Weights of a small GPT-style language model, trained from scratch on English Wikipedia: width 384, rotary positions.
Each number is 50 + 12 x the weight over its row's rms, rounded and kept within 0 to 99. Layers, rows and columns count from 0. The size before them is the row's rms in percent of the matrix's.

# down: layer 5 MLP down (transposed), 1536x384, rms 0.0499, rows 471-497, columns 256-383
# up: layer 5 MLP up, 1536x384, rms 0.0514, rows 472-498, columns 256-383
down471 092:62 64 52 41 40 40 54 51 47 56 48 48 58 67 41 77 40 62 34 50 66 62 43 58 50 50 30 41 60 34 46 50 45 36 48 56 54 53 62 54 40 46 26 61 80 73 59 53 47 42 42 67 58 44 55 54 54 55 65 39 49 49 60 27 59 55 64 46 47 51 42 47 44 51 62 63 48 67 39 43 45 52 64 49 62 40 47 53 36 37 47 31 59 48 48 47 42 40 37 53 44 20 49 63 55 49 57 40 29 45 47 49 51 44 47 63 50 42 54 46 44 62 52 46 32 64 45 49
up472 111:46 47 32 43 31 29 48 68 59 44 67 51 23 54 41 40 67 37 62 56 27 64 40 65 55 46 37 47 59 53 34 60 58 59 49 58 59 54 44 50 70 54 43 50 44 56 57 60 56 60 46 35 32 62 61 57 53 67 43 61 64 37 22 37 48 40 33 32 50 67 62 52 28 67 53 69 53 57 39 57 36 53 71 39 41 60 43 52 64 46 48 28 52 36 35 50 37 65 91 53 46 32 58 25 71 58 67 50 48 73 45 58 53 41 36 53 51 58 63 43 49 34 55 77 38 55 42 35
down472 103:32 31 56 55 53 27 50 56 76 55 47 38 36 56 43 53 32 33 53 30 42 47 53 63 57 38 40 35 44 53 38 59 44 54 55 60 45 37 67 48 49 62 67 51 65 41 67 37 33 46 56 57 34 69 44 45 49 54 51 28 73 59 31 47 57 47 49 58 63 32 42 73 58 45 47 40 55 39 47 38 43 40 64 46 46 71 59 50 53 61 52 33 38 52 44 48 52 54 68 37 37 42 58 44 50 67 68 49 58 39 62 52 41 54 74 62 37 59 65 70 42 55 69 61 36 36 41 47
up473 107:37 33 38 48 45 63 29 44 42 45 47 70 52 58 50 60 43 34 60 46 72 33 52 65 61 48 33 35 36 62 45 36 57 48 55 58 37 47 45 58 44 35 46 46 45 74 22 41 51 55 41 35 27 19 58 59 58 71 33 45 62 61 61 53 44 41 57 33 53 37 30 68 33 50 46 43 42 56 39 41 53 51 52 57 35 39 41 34 70 64 26 39 70 39 57 43 41 34 68 52 76 44 50 44 53 45 62 40 54 52 60 51 65 36 49 39 58 64 42 29 47 32 50 55 42 56 27 56
down473 103:33 52 51 50 48 57 54 38 38 58 43 60 74 50 31 46 51 32 45 36 36 54 31 51 28 44 39 52 49 31 23 64 77 35 31 49 58 56 54 52 43 45 57 56 46 63 59 49 50 24 46 42 51 52 39 43 59 46 52 61 49 46 68 51 60 54 55 50 65 38 73 74 52 32 39 54 43 64 56 67 51 69 50 64 43 58 42 73 44 51 67 50 56 50 63 68 69 46 50 49 47 53 35 49 45 47 46 46 39 29 61 58 24 48 61 57 50 52 57 64 53 31 41 55 51 42 32 43
up474 102:51 28 52 56 62 41 59 27 51 43 31 00 63 48 44 41 50 47 65 58 46 58 62 50 50 47 54 53 60 54 36 45 47 38 58 65 69 56 54 44 55 39 36 47 44 53 55 55 56 50 64 39 41 39 46 66 27 65 78 69 67 45 37 52 49 43 49 51 47 68 46 69 64 40 55 65 57 54 39 51 51 28 58 44 33 47 21 60 63 30 61 51 56 45 45 46 35 43 62 40 52 42 44 41 75 57 68 62 50 73 53 66 58 46 45 38 33 38 63 49 66 26 50 49 43 48 38 47
down474 100:29 51 42 26 50 54 45 69 60 62 52 51 66 59 57 59 33 58 36 58 58 71 65 61 36 66 51 27 53 39 59 53 27 51 54 65 37 52 66 46 50 36 64 58 58 52 50 52 62 35 37 54 41 36 65 67 35 64 74 56 56 65 43 31 50 47 72 49 52 40 61 66 44 64 38 61 34 69 42 47 54 72 64 51 65 62 54 50 47 38 47 56 62 42 40 51 58 66 52 71 48 72 53 55 51 46 60 51 29 55 76 39 45 60 43 50 66 34 50 58 69 50 50 53 31 46 53 49
up475 110:56 50 54 49 41 52 39 45 47 61 60 56 45 47 51 48 48 71 70 68 46 57 67 47 58 53 51 65 63 57 38 63 43 57 51 45 50 33 38 30 41 54 37 57 36 66 53 35 52 55 52 45 45 54 55 40 62 52 41 72 85 60 39 41 54 51 59 27 42 34 29 59 63 39 57 61 48 51 24 65 49 50 59 68 45 68 74 64 51 74 55 56 55 37 53 42 32 64 70 58 49 34 37 40 71 57 38 38 61 41 50 49 50 36 40 39 61 49 67 26 71 70 49 72 47 84 56 66
down475 104:49 57 56 55 60 54 67 57 67 34 46 35 53 65 73 66 35 46 44 37 33 16 42 45 35 43 56 48 34 62 51 43 47 42 55 33 67 54 30 63 54 63 57 51 54 44 45 42 58 54 41 40 56 50 49 40 41 46 57 51 37 53 42 47 54 63 55 27 40 46 59 52 53 71 52 40 50 67 53 56 60 39 46 47 37 76 74 31 26 54 54 35 48 52 43 36 69 70 34 29 50 40 49 57 60 47 53 50 43 52 58 59 36 60 61 40 56 60 50 64 55 44 44 51 41 40 81 48
up476 096:48 52 26 41 56 62 40 61 47 37 46 63 20 44 63 57 76 41 21 66 66 39 42 33 69 54 51 61 44 60 48 49 83 66 32 56 61 33 43 43 40 49 48 36 55 58 37 39 50 50 25 55 65 33 58 35 51 31 49 66 58 57 46 60 70 45 63 54 42 44 49 32 31 49 33 49 60 48 25 47 50 47 51 26 54 25 48 49 70 24 68 52 62 73 46 44 68 68 43 39 39 59 64 46 64 51 55 59 59 57 59 60 61 53 55 52 39 55 50 46 28 52 35 50 50 38 29 35
down476 103:47 44 54 49 36 51 69 60 53 47 43 65 53 00 42 52 60 56 54 56 34 63 46 61 51 37 50 42 53 40 34 49 62 65 42 46 40 56 57 50 71 67 38 39 53 51 53 59 36 48 34 56 47 49 62 35 52 53 06 59 46 29 45 50 57 57 54 57 55 78 47 44 42 46 33 50 58 49 59 49 51 40 66 54 46 45 49 43 45 52 44 39 63 56 43 52 57 52 57 29 28 51 48 46 40 46 12 36 57 34 46 54 31 59 64 55 44 61 38 40 65 31 59 46 98 32 31 60
up477 097:55 44 40 48 36 52 47 26 35 55 53 48 41 72 37 50 51 67 49 61 30 55 50 29 59 53 49 42 33 59 49 64 47 43 49 53 62 50 40 62 39 42 31 45 60 48 43 49 53 26 62 49 54 54 78 61 37 45 50 46 64 73 48 47 53 45 65 57 43 55 65 52 46 27 43 62 34 67 35 21 58 42 45 60 40 48 41 28 55 51 28 42 46 36 57 43 35 42 44 33 37 39 69 44 53 51 75 56 49 64 44 54 65 47 32 80 49 59 33 19 43 59 52 45 60 45 43 50
down477 092:63 55 42 52 50 70 45 77 12 40 55 50 44 60 50 28 67 50 56 47 73 38 29 28 55 51 77 48 51 70 50 33 49 36 46 61 41 50 50 44 58 39 51 45 61 40 69 58 31 37 46 20 53 28 62 47 41 41 56 68 63 42 51 53 64 30 52 60 61 40 33 56 47 41 54 65 71 72 53 47 50 43 45 57 48 58 35 49 42 58 62 58 41 39 72 48 61 62 54 47 49 41 39 37 68 37 52 35 72 33 37 37 51 57 42 52 65 41 47 55 55 37 39 51 37 55 49 48
up478 100:42 39 60 48 64 56 62 54 26 74 66 48 69 27 27 50 45 69 58 50 68 36 42 57 49 60 49 43 53 53 30 59 46 48 50 58 51 47 32 46 65 35 53 30 51 43 62 30 41 42 57 46 60 36 66 65 43 33 47 62 47 51 58 49 69 39 44 40 55 43 65 56 63 51 59 57 53 67 41 49 54 44 67 43 64 59 14 48 44 57 46 42 76 26 55 55 36 57 69 43 63 29 33 31 48 44 78 56 47 26 46 48 55 58 36 60 58 42 31 44 61 43 66 59 50 34 48 37
down478 102:45 55 44 53 53 49 34 33 67 54 55 55 62 61 65 42 40 40 40 78 60 62 38 33 31 45 46 54 34 48 52 44 35 43 71 47 30 57 34 44 30 51 49 63 48 33 76 44 38 45 55 45 45 42 50 36 66 47 71 41 44 72 54 50 32 57 56 46 45 77 48 90 46 48 63 68 35 53 22 45 67 51 50 52 70 72 34 37 43 46 42 51 47 51 60 65 48 26 41 57 42 59 50 51 53 43 36 42 27 46 69 61 50 48 47 54 49 42 41 56 55 43 56 23 50 40 41 40
up479 119:42 58 51 38 55 49 48 48 22 60 43 42 51 46 39 55 40 45 44 35 65 37 40 78 41 55 43 43 64 64 41 44 59 61 45 72 63 34 68 60 46 39 46 31 56 69 60 62 62 48 47 61 20 61 39 44 44 43 51 57 46 54 40 60 57 43 18 33 20 56 61 36 45 46 38 54 64 47 46 63 48 59 40 70 60 62 38 46 54 58 65 28 65 24 54 52 72 57 58 55 74 40 30 33 45 45 58 56 45 40 46 22 51 34 19 34 61 36 28 31 49 41 46 57 48 48 55 30
down479 105:68 45 48 47 46 53 87 25 44 37 66 57 51 52 37 29 27 52 51 48 60 40 50 61 33 46 35 36 44 57 60 40 53 52 63 73 46 37 65 50 57 30 45 51 58 60 58 47 56 44 46 36 22 45 53 45 49 47 44 30 50 61 58 49 59 51 15 49 43 53 68 66 63 40 45 51 52 57 43 50 83 45 57 67 88 56 41 46 55 43 40 45 76 48 63 62 64 49 68 61 63 62 49 43 59 57 58 43 48 59 61 60 55 38 38 49 65 53 39 60 52 45 47 43 43 62 42 58
up480 107:46 24 65 44 62 70 49 58 67 50 48 55 52 64 45 50 65 38 56 50 51 45 54 27 52 23 62 17 59 60 36 45 50 48 40 29 56 38 48 44 49 56 47 44 44 28 38 46 52 21 42 48 27 59 57 55 36 53 52 63 52 60 36 52 55 41 39 51 43 59 55 54 68 64 34 64 58 40 32 63 56 43 54 48 57 66 49 37 75 59 50 54 59 69 58 46 43 64 55 56 56 36 66 34 26 53 48 51 54 45 44 25 57 47 29 47 53 37 55 47 62 49 48 64 41 64 51 34
down480 105:46 53 22 56 63 66 49 37 50 61 56 79 55 65 47 61 53 70 35 40 33 56 51 58 57 64 57 64 36 53 43 62 48 26 54 49 60 59 47 72 50 51 54 36 43 52 60 60 48 52 55 34 51 39 61 50 42 56 58 69 45 62 28 45 73 48 44 54 53 55 52 58 53 69 39 52 36 58 31 61 34 45 39 58 25 48 53 50 55 54 50 35 47 45 33 63 47 42 56 31 67 44 43 46 32 64 52 69 47 36 55 61 42 26 74 60 28 47 42 43 81 57 60 58 41 64 64 50
up481 097:38 39 49 51 42 55 51 42 39 45 45 51 43 41 53 55 49 46 28 40 58 53 54 40 64 54 32 57 32 38 45 54 44 63 48 46 59 70 67 28 46 50 25 47 59 72 35 38 52 44 54 55 52 30 46 31 51 45 52 56 68 57 37 45 68 52 49 53 25 56 36 59 58 52 61 65 41 63 46 40 51 57 61 34 48 44 37 47 76 52 48 48 47 43 58 54 64 64 66 56 68 52 43 48 58 59 40 64 49 54 49 52 55 42 54 31 69 33 70 38 61 60 69 48 48 58 53 26
down481 104:41 47 49 45 74 53 45 52 65 57 23 61 47 15 55 46 35 30 60 47 53 56 42 60 57 68 46 75 36 49 51 56 32 40 43 44 51 62 60 51 56 32 36 53 47 43 64 46 33 50 56 51 64 46 33 44 28 51 25 57 28 58 64 57 35 63 45 59 53 79 35 64 62 58 56 42 57 46 52 43 43 48 40 44 43 36 41 57 46 51 54 50 54 54 37 49 45 43 45 56 50 53 50 49 50 52 07 45 42 60 54 49 58 40 34 53 51 40 29 51 55 45 51 51 88 60 50 57
up482 104:46 63 52 58 54 31 46 35 70 64 35 42 39 54 42 54 45 44 44 38 52 58 52 60 47 22 48 38 34 65 45 54 43 58 56 45 40 46 63 58 50 46 51 39 47 46 61 51 43 33 37 73 47 61 67 28 49 56 39 55 50 54 38 52 66 33 49 50 60 53 86 39 38 49 58 46 58 46 63 34 33 50 49 44 45 72 59 51 45 46 49 64 57 54 28 51 55 52 57 42 57 57 56 50 22 37 24 61 30 71 57 41 55 51 47 62 46 42 55 43 72 36 37 61 38 45 21 37
down482 097:68 43 58 51 62 34 38 59 58 45 45 56 58 36 56 30 73 49 57 57 41 51 39 45 68 46 53 47 56 35 68 43 36 43 49 39 60 58 57 67 58 49 53 33 58 72 53 57 51 55 42 65 48 37 50 49 42 49 40 56 61 50 59 61 55 60 49 35 41 67 56 20 34 78 68 50 61 44 47 49 64 49 51 41 61 53 49 59 67 58 65 44 37 63 57 50 47 28 46 50 61 49 74 45 49 52 25 72 41 58 64 74 57 49 39 63 47 53 30 24 51 60 61 50 56 52 26 49
up483 106:59 55 39 47 37 63 04 69 58 57 61 53 41 23 36 23 62 51 64 47 31 56 38 23 46 43 30 49 54 39 58 60 70 37 41 58 45 59 58 40 62 58 55 45 33 46 65 27 42 51 49 22 42 62 56 41 24 46 41 42 48 61 70 55 59 52 41 49 45 37 55 50 58 41 30 52 49 60 47 23 31 71 58 40 48 46 55 49 58 30 65 39 61 59 34 43 48 64 42 35 54 43 53 48 56 42 46 64 20 58 41 43 60 48 43 69 51 46 46 56 55 49 50 52 57 60 46 63
down483 111:24 42 40 40 51 59 51 38 49 45 61 60 57 65 75 59 49 58 34 43 47 49 47 62 68 41 66 59 48 64 47 41 77 62 44 63 27 50 49 56 48 30 55 70 52 53 56 57 66 42 35 51 57 32 51 67 47 50 62 53 63 69 40 48 40 66 54 36 54 50 43 58 58 40 38 63 56 52 49 89 63 59 45 55 50 54 48 48 61 54 45 33 20 33 26 46 39 64 54 51 38 60 28 45 68 34 64 44 62 46 61 64 57 41 64 32 58 41 72 44 39 66 51 35 41 53 44 51
up484 111:42 45 67 37 50 80 45 36 50 36 41 45 48 63 36 52 49 56 52 60 25 54 41 38 60 39 67 37 53 45 46 38 31 39 36 45 56 56 47 57 62 42 51 53 48 50 52 35 42 53 34 58 45 49 36 29 15 42 24 48 86 39 58 48 42 54 47 40 56 49 48 51 26 45 61 44 40 37 53 50 40 41 43 61 28 69 66 46 54 40 63 49 32 50 28 48 50 53 41 80 69 45 61 41 65 69 58 59 34 39 66 74 49 50 40 34 32 61 55 30 56 46 41 56 19 67 48 62
down484 104:33 55 55 45 55 56 50 44 34 57 43 29 34 62 40 61 52 51 51 47 42 55 38 50 48 56 37 53 63 37 58 72 39 35 33 45 58 39 38 36 52 52 41 37 41 74 63 38 41 37 41 46 45 35 40 59 39 46 44 55 38 70 43 69 42 55 52 33 19 45 47 40 57 47 61 49 90 49 59 42 61 39 52 39 39 53 50 39 59 57 44 41 55 47 50 54 50 42 25 36 63 59 63 49 54 48 56 28 49 38 43 53 28 44 47 56 30 57 56 50 20 65 43 48 47 71 67 76
up485 108:66 37 58 49 58 67 30 67 43 54 69 67 68 45 20 60 39 52 71 58 40 48 42 57 68 59 47 43 73 34 36 39 46 38 55 43 66 72 36 51 65 25 31 51 49 55 64 61 49 63 50 69 43 34 34 56 07 60 52 52 54 57 61 53 47 46 59 48 38 52 32 52 78 65 60 70 47 47 43 42 43 71 30 44 55 51 25 43 80 54 42 33 60 57 44 41 51 54 51 58 61 54 49 03 35 32 59 38 53 45 59 57 42 50 28 51 47 54 39 47 56 55 52 59 53 48 44 67
down485 106:44 24 49 69 51 48 49 62 52 36 41 36 53 33 39 43 52 58 44 33 65 50 64 35 54 48 58 33 46 34 56 67 41 57 46 33 61 66 36 69 55 53 40 50 42 59 39 45 54 81 31 39 59 47 35 42 39 46 42 43 42 28 46 53 50 61 50 47 53 61 37 36 59 80 53 68 52 37 46 57 47 64 63 54 55 42 36 34 43 58 50 69 50 33 61 34 46 50 53 58 51 62 49 51 37 65 31 36 59 65 90 47 68 59 42 40 48 48 40 45 51 53 31 62 76 51 52 46
up486 089:53 69 69 57 58 45 33 17 62 49 57 74 46 53 59 46 74 51 65 37 74 51 56 59 57 62 73 46 71 56 50 59 43 63 54 55 42 40 54 56 41 60 51 42 53 42 65 45 52 22 62 57 50 52 65 49 36 53 65 21 76 44 47 44 46 33 54 51 37 72 75 83 50 40 44 55 49 44 29 48 60 76 48 31 62 51 60 29 54 40 46 41 54 38 62 40 31 60 55 42 45 42 53 49 63 48 44 68 46 31 57 43 53 32 77 57 44 45 52 53 44 37 57 56 56 44 51 47
down486 094:43 56 30 52 42 41 37 41 82 74 44 51 12 40 54 61 60 49 39 58 40 44 58 50 49 48 52 62 49 45 67 64 37 59 64 46 46 59 73 50 38 60 39 59 57 56 62 35 36 57 37 60 35 63 66 76 49 50 29 37 32 42 44 50 33 51 40 61 37 57 67 44 23 62 62 67 38 43 65 52 62 56 65 41 45 34 41 56 46 37 53 40 71 34 46 75 50 46 36 55 28 45 46 61 47 63 54 59 43 51 58 56 45 52 46 44 46 54 39 56 59 42 45 50 68 47 36 67
up487 100:57 42 33 39 54 51 41 63 41 61 33 53 61 49 41 75 53 30 70 49 43 59 45 40 34 63 59 56 44 64 56 18 45 52 47 54 58 47 51 50 49 24 48 42 59 72 51 31 57 42 43 44 53 40 63 69 41 54 62 62 62 39 28 48 56 27 46 46 50 40 55 57 50 41 49 55 55 61 50 30 41 55 80 43 39 56 62 28 49 41 51 40 64 37 45 31 46 46 56 40 50 51 37 20 65 45 75 40 58 63 59 48 64 12 50 78 49 40 60 44 58 56 55 52 37 49 39 49
down487 096:66 34 59 55 43 48 46 23 68 60 35 48 32 38 43 39 56 41 42 31 72 53 44 53 42 49 42 48 45 51 41 47 42 46 44 67 39 66 41 56 70 21 53 47 47 63 44 52 67 51 39 75 44 53 55 70 40 45 40 66 46 26 50 46 40 29 57 29 48 53 54 42 30 49 42 26 56 44 49 39 49 50 40 60 64 36 37 49 36 40 56 55 52 39 57 29 27 46 47 43 55 58 60 32 45 54 46 33 43 69 44 75 50 58 58 48 57 40 27 54 28 62 51 49 63 68 35 48
up488 096:34 55 53 54 55 22 64 33 71 48 44 62 53 71 58 55 67 39 28 35 50 18 57 72 46 34 55 63 60 48 36 35 46 55 39 65 53 42 35 56 49 55 45 23 37 61 63 35 52 44 56 40 52 41 45 54 57 61 57 50 49 50 61 39 59 46 34 53 74 49 58 43 37 39 29 56 49 49 18 37 46 42 60 30 50 38 61 48 44 62 58 70 43 52 47 46 52 59 66 40 47 56 46 54 58 73 36 57 37 56 45 53 42 58 60 27 73 46 62 53 76 40 60 58 48 52 33 63
down488 092:66 33 56 60 47 47 43 40 55 27 56 47 30 44 50 48 48 44 73 64 35 81 43 67 46 41 53 18 57 54 65 38 57 50 61 53 38 56 55 51 62 54 52 54 54 50 53 45 45 44 53 60 44 34 44 63 66 48 40 55 66 41 31 27 51 41 72 58 68 63 73 49 65 61 48 66 37 47 50 56 60 64 52 75 48 63 60 54 39 40 22 44 59 53 46 56 56 74 53 50 37 49 51 44 60 61 59 59 68 66 41 48 41 46 56 33 49 37 74 41 65 70 51 22 63 56 52 69
up489 104:52 59 21 64 52 16 59 58 52 49 45 49 44 68 47 60 59 39 46 36 47 26 63 52 57 38 48 54 66 41 44 48 60 43 25 65 33 44 56 52 52 60 60 35 67 59 43 57 49 35 52 27 48 56 55 41 29 57 60 65 39 69 31 56 78 42 46 43 57 53 59 45 20 47 46 42 57 48 51 51 39 38 55 49 65 58 69 54 57 58 42 53 41 44 48 50 45 47 65 59 42 40 66 47 47 68 53 65 39 44 39 54 48 55 66 41 31 31 69 35 82 42 46 59 45 67 36 52
down489 097:52 59 52 52 33 35 46 43 62 51 42 47 56 55 58 42 22 38 60 63 33 43 59 50 47 61 58 46 38 62 39 31 39 46 61 43 48 35 50 56 52 63 55 49 51 54 52 48 39 64 61 42 50 59 23 70 43 78 59 55 59 46 49 54 58 51 65 45 75 54 73 53 62 51 43 52 39 46 54 67 32 43 55 56 46 77 57 63 19 52 32 53 37 50 61 57 58 63 45 47 61 48 51 48 54 29 55 64 71 55 56 60 42 66 67 63 46 39 68 41 55 40 34 59 39 32 60 65
up490 086:71 43 69 61 35 52 64 44 48 53 34 59 51 39 32 48 65 34 47 62 80 31 38 56 49 52 50 58 21 49 58 62 37 46 50 59 38 36 45 44 68 76 55 21 47 57 52 41 61 54 35 49 50 32 20 51 69 47 66 20 38 51 76 35 49 52 52 60 43 48 28 60 53 47 29 41 60 77 65 48 26 33 27 35 55 53 48 41 52 44 51 47 66 46 56 56 60 31 53 49 69 41 45 54 40 39 50 48 48 43 54 34 53 42 41 40 63 66 34 52 56 45 32 38 49 61 58 38
down490 089:47 38 30 48 43 19 58 57 45 50 40 38 62 19 45 24 65 61 55 49 38 62 65 34 40 40 59 47 65 48 57 62 58 60 52 57 63 48 48 49 45 60 45 55 68 58 46 51 55 57 49 49 57 42 39 54 46 63 14 50 62 49 43 66 52 29 44 57 40 83 56 61 47 50 58 63 54 41 52 30 66 46 73 65 62 50 25 29 45 39 38 24 55 46 66 56 56 38 55 55 35 36 57 37 53 68 35 58 54 58 55 38 49 39 38 57 32 42 43 34 41 43 72 72 87 57 48 57
up491 090:27 52 51 49 61 50 54 56 60 49 67 39 38 49 39 48 53 47 58 51 34 38 49 44 49 15 36 61 63 43 51 61 65 53 14 79 48 29 43 48 44 58 57 54 52 36 36 29 55 34 57 52 51 52 50 71 28 51 57 72 55 40 51 48 51 51 77 52 22 30 51 43 51 31 33 61 41 38 53 57 38 50 43 58 27 45 56 41 44 51 32 36 34 32 30 47 36 52 54 58 62 35 46 48 37 47 52 53 49 43 34 46 44 55 43 38 60 55 66 57 55 44 63 61 54 45 52 63
down491 091:32 71 52 80 47 49 55 41 38 54 55 55 66 47 63 43 64 54 56 38 49 65 44 22 38 27 57 52 48 32 49 61 49 45 52 44 64 48 55 76 59 52 41 38 45 79 66 59 79 52 66 52 37 47 40 33 44 38 51 33 56 29 49 55 47 55 33 44 46 19 44 50 52 46 35 62 47 54 87 42 57 52 48 48 54 45 50 56 61 49 60 57 39 56 53 35 49 60 50 77 64 49 59 60 51 41 32 52 45 34 55 33 66 51 43 33 23 60 53 46 47 50 68 54 73 57 49 39
up492 103:76 53 45 39 66 68 60 44 40 53 56 43 54 79 50 39 48 56 70 46 60 53 68 37 50 45 43 40 36 44 57 54 49 52 34 56 44 40 57 23 47 63 47 50 79 69 39 40 53 66 28 38 52 42 55 60 49 79 24 56 55 32 65 44 47 56 54 30 53 32 51 47 67 56 55 54 60 39 45 61 34 41 56 36 50 50 32 48 53 43 46 28 56 56 57 15 49 61 56 63 62 63 50 40 34 34 45 54 54 24 58 47 49 48 58 59 55 28 66 31 57 48 59 57 40 43 23 43
down492 100:35 30 58 51 63 41 33 50 44 57 47 37 31 59 36 49 53 41 25 38 46 52 78 41 79 62 49 70 45 48 49 51 54 64 25 57 63 39 44 53 49 42 48 53 40 29 39 42 56 64 45 48 57 69 39 56 61 19 61 57 39 52 51 42 44 68 56 58 38 38 62 46 56 46 66 67 41 66 62 42 59 42 47 39 47 50 48 31 62 56 48 53 30 26 45 56 85 43 68 50 58 50 56 61 63 75 56 71 37 51 48 48 58 63 46 36 47 43 40 62 43 29 55 51 41 54 34 50
up493 091:63 33 72 66 45 48 33 58 73 47 44 51 53 49 50 33 47 69 68 49 51 65 46 54 55 45 51 61 53 68 51 59 44 55 48 85 55 46 41 40 32 49 59 54 53 71 46 59 53 51 49 40 63 60 57 42 58 45 50 42 50 50 49 49 49 55 56 29 46 46 31 57 60 41 53 54 17 42 57 61 59 21 49 75 49 45 66 43 49 37 59 34 59 65 52 49 54 58 48 81 56 42 50 54 73 51 46 46 53 54 77 29 50 28 36 43 35 51 47 53 48 62 42 74 41 62 39 79
down493 094:47 54 35 41 60 43 38 23 59 54 41 53 46 32 60 58 44 28 42 42 65 43 69 42 57 50 41 65 57 43 47 73 72 59 49 56 61 47 49 47 47 59 40 33 49 58 32 62 54 55 46 49 41 40 44 68 45 64 45 53 43 57 52 44 53 31 58 63 19 24 44 32 55 45 50 39 58 57 35 22 43 62 51 49 60 45 26 77 58 52 38 47 52 47 37 27 48 40 62 48 46 28 66 54 38 40 88 56 59 46 54 66 41 32 34 55 54 43 54 34 63 33 60 48 62 59 70 49
up494 098:66 31 60 57 53 31 41 59 77 44 68 51 43 51 52 51 63 44 71 64 50 55 56 53 33 55 46 59 64 42 49 53 39 50 49 53 49 65 57 41 46 39 51 53 37 47 41 44 56 59 41 48 44 35 27 38 53 47 54 54 77 54 66 67 44 49 61 21 47 59 46 42 51 51 54 60 33 41 62 46 38 55 43 60 58 45 46 61 54 64 13 40 51 70 65 60 62 53 46 45 50 45 68 44 62 50 33 68 37 52 61 41 50 45 45 37 23 45 53 50 55 49 53 61 26 50 35 52
down494 099:55 42 30 45 55 34 47 36 38 39 38 65 61 44 56 55 66 34 60 45 53 52 38 55 51 30 25 50 46 62 55 46 45 57 43 46 57 48 59 64 56 62 28 50 64 47 51 39 53 33 73 52 52 62 53 29 56 60 40 58 60 55 52 42 55 51 77 45 73 66 39 35 57 57 45 69 29 48 52 43 50 38 50 58 35 37 61 58 58 44 51 40 55 73 39 27 28 72 48 45 57 41 64 27 67 50 28 52 47 32 45 62 57 53 65 45 65 67 41 44 54 52 43 58 75 37 52 54
up495 099:43 44 30 41 53 48 49 48 39 41 34 76 57 49 55 45 41 50 60 57 57 46 60 50 41 42 42 46 45 34 39 39 55 46 32 49 59 55 42 69 44 46 38 43 55 81 40 31 58 37 64 51 46 36 55 56 59 51 52 44 64 57 53 59 57 52 43 52 47 53 62 55 63 40 54 58 59 15 32 47 48 42 37 48 74 26 55 47 55 58 31 67 19 57 74 62 43 58 67 75 43 37 43 35 56 64 53 42 47 47 63 67 44 32 57 46 50 53 56 48 49 48 45 52 22 59 52 52
down495 104:48 43 56 50 54 32 42 41 46 47 40 40 61 90 72 51 43 47 54 55 80 44 21 43 47 50 62 50 59 47 69 34 42 44 59 41 41 25 49 47 44 44 69 62 58 57 30 41 45 59 34 61 30 34 52 52 53 42 38 34 58 52 53 52 45 44 44 49 55 13 66 63 46 41 57 43 35 43 55 53 38 55 40 38 74 50 64 45 64 41 70 42 46 55 63 52 37 82 39 52 82 44 52 58 54 51 86 48 62 61 49 38 60 38 26 59 50 61 36 36 40 35 54 47 57 55 80 36
up496 106:62 50 54 50 26 36 53 68 42 51 34 67 53 67 57 49 40 69 60 58 51 55 63 42 44 56 53 37 41 39 57 56 44 52 52 62 55 85 16 59 31 47 53 60 61 68 69 58 55 64 51 29 51 67 43 57 52 51 56 43 45 66 49 44 36 28 54 31 37 53 48 53 62 47 50 44 51 60 47 32 47 47 57 43 57 46 52 47 39 49 37 55 51 42 40 44 49 35 39 50 44 50 40 50 36 45 51 67 71 49 63 61 47 20 64 68 61 47 57 35 45 25 48 72 50 48 47 54
down496 107:49 47 55 32 46 38 50 46 59 57 46 59 42 70 54 45 29 34 51 51 55 41 43 59 40 52 42 58 61 54 49 43 38 27 37 54 45 66 56 53 62 71 63 64 46 51 42 54 44 60 40 32 59 65 26 43 66 49 61 28 77 22 54 55 54 35 64 45 47 20 51 34 42 44 59 64 55 40 34 49 47 59 40 53 55 42 59 40 45 75 59 70 46 35 67 55 24 54 65 50 54 49 63 46 36 51 79 55 52 33 52 51 39 48 54 66 46 47 48 49 33 55 39 38 41 52 47 29
up497 095:69 42 47 90 52 50 40 36 49 48 37 29 18 41 91 38 58 51 59 43 51 53 59 55 54 48 58 52 50 42 40 59 38 60 45 47 40 29 51 54 70 60 60 29 26 72 41 60 50 63 35 41 78 74 62 56 55 41 41 81 46 56 39 43 36 47 66 37 55 44 47 64 54 45 52 47 28 60 60 42 53 25 65 49 45 91 44 47 46 35 55 64 53 33 61 29 61 47 53 52 59 33 38 53 53 49 45 30 45 54 53 38 63 39 47 32 29 42 53 53 48 59 51 48 49 73 55 51
down497 093:48 60 47 36 42 52 21 47 47 44 52 57 81 54 30 57 42 45 54 63 56 56 63 49 80 40 67 51 58 50 81 72 60 52 54 50 36 66 61 60 53 46 43 33 45 62 71 35 56 49 48 34 36 44 34 52 46 63 49 69 74 50 49 35 48 42 64 45 49 39 47 42 43 56 39 55 38 51 53 72 38 74 38 59 53 46 50 47 55 45 37 49 53 42 45 57 35 47 36 59 55 40 78 44 16 41 50 61 58 37 60 71 52 51 51 54 55 33 56 46 54 29 67 64 45 41 43 53
up498 095:53 62 62 52 64 51 69 56 50 69 54 38 53 46 62 43 43 54 46 69 28 57 61 56 30 61 60 24 51 44 50 41 43 39 54 50 41 65 56 43 53 51 23 42 45 59 66 40 59 48 56 27 73 64 27 69 54 72 34 67 37 49 54 38 47 60 65 34 61 23 32 50 63 38 51 51 56 41 72 47 49 39 60 31 28 27 33 53 55 34 57 43 41 47 61 50 54 52 60 48 54 34 40 41 38 31 63 48 47 32 42 56 48 43 47 60 55 55 67 45 39 38 72 32 38 37 49 72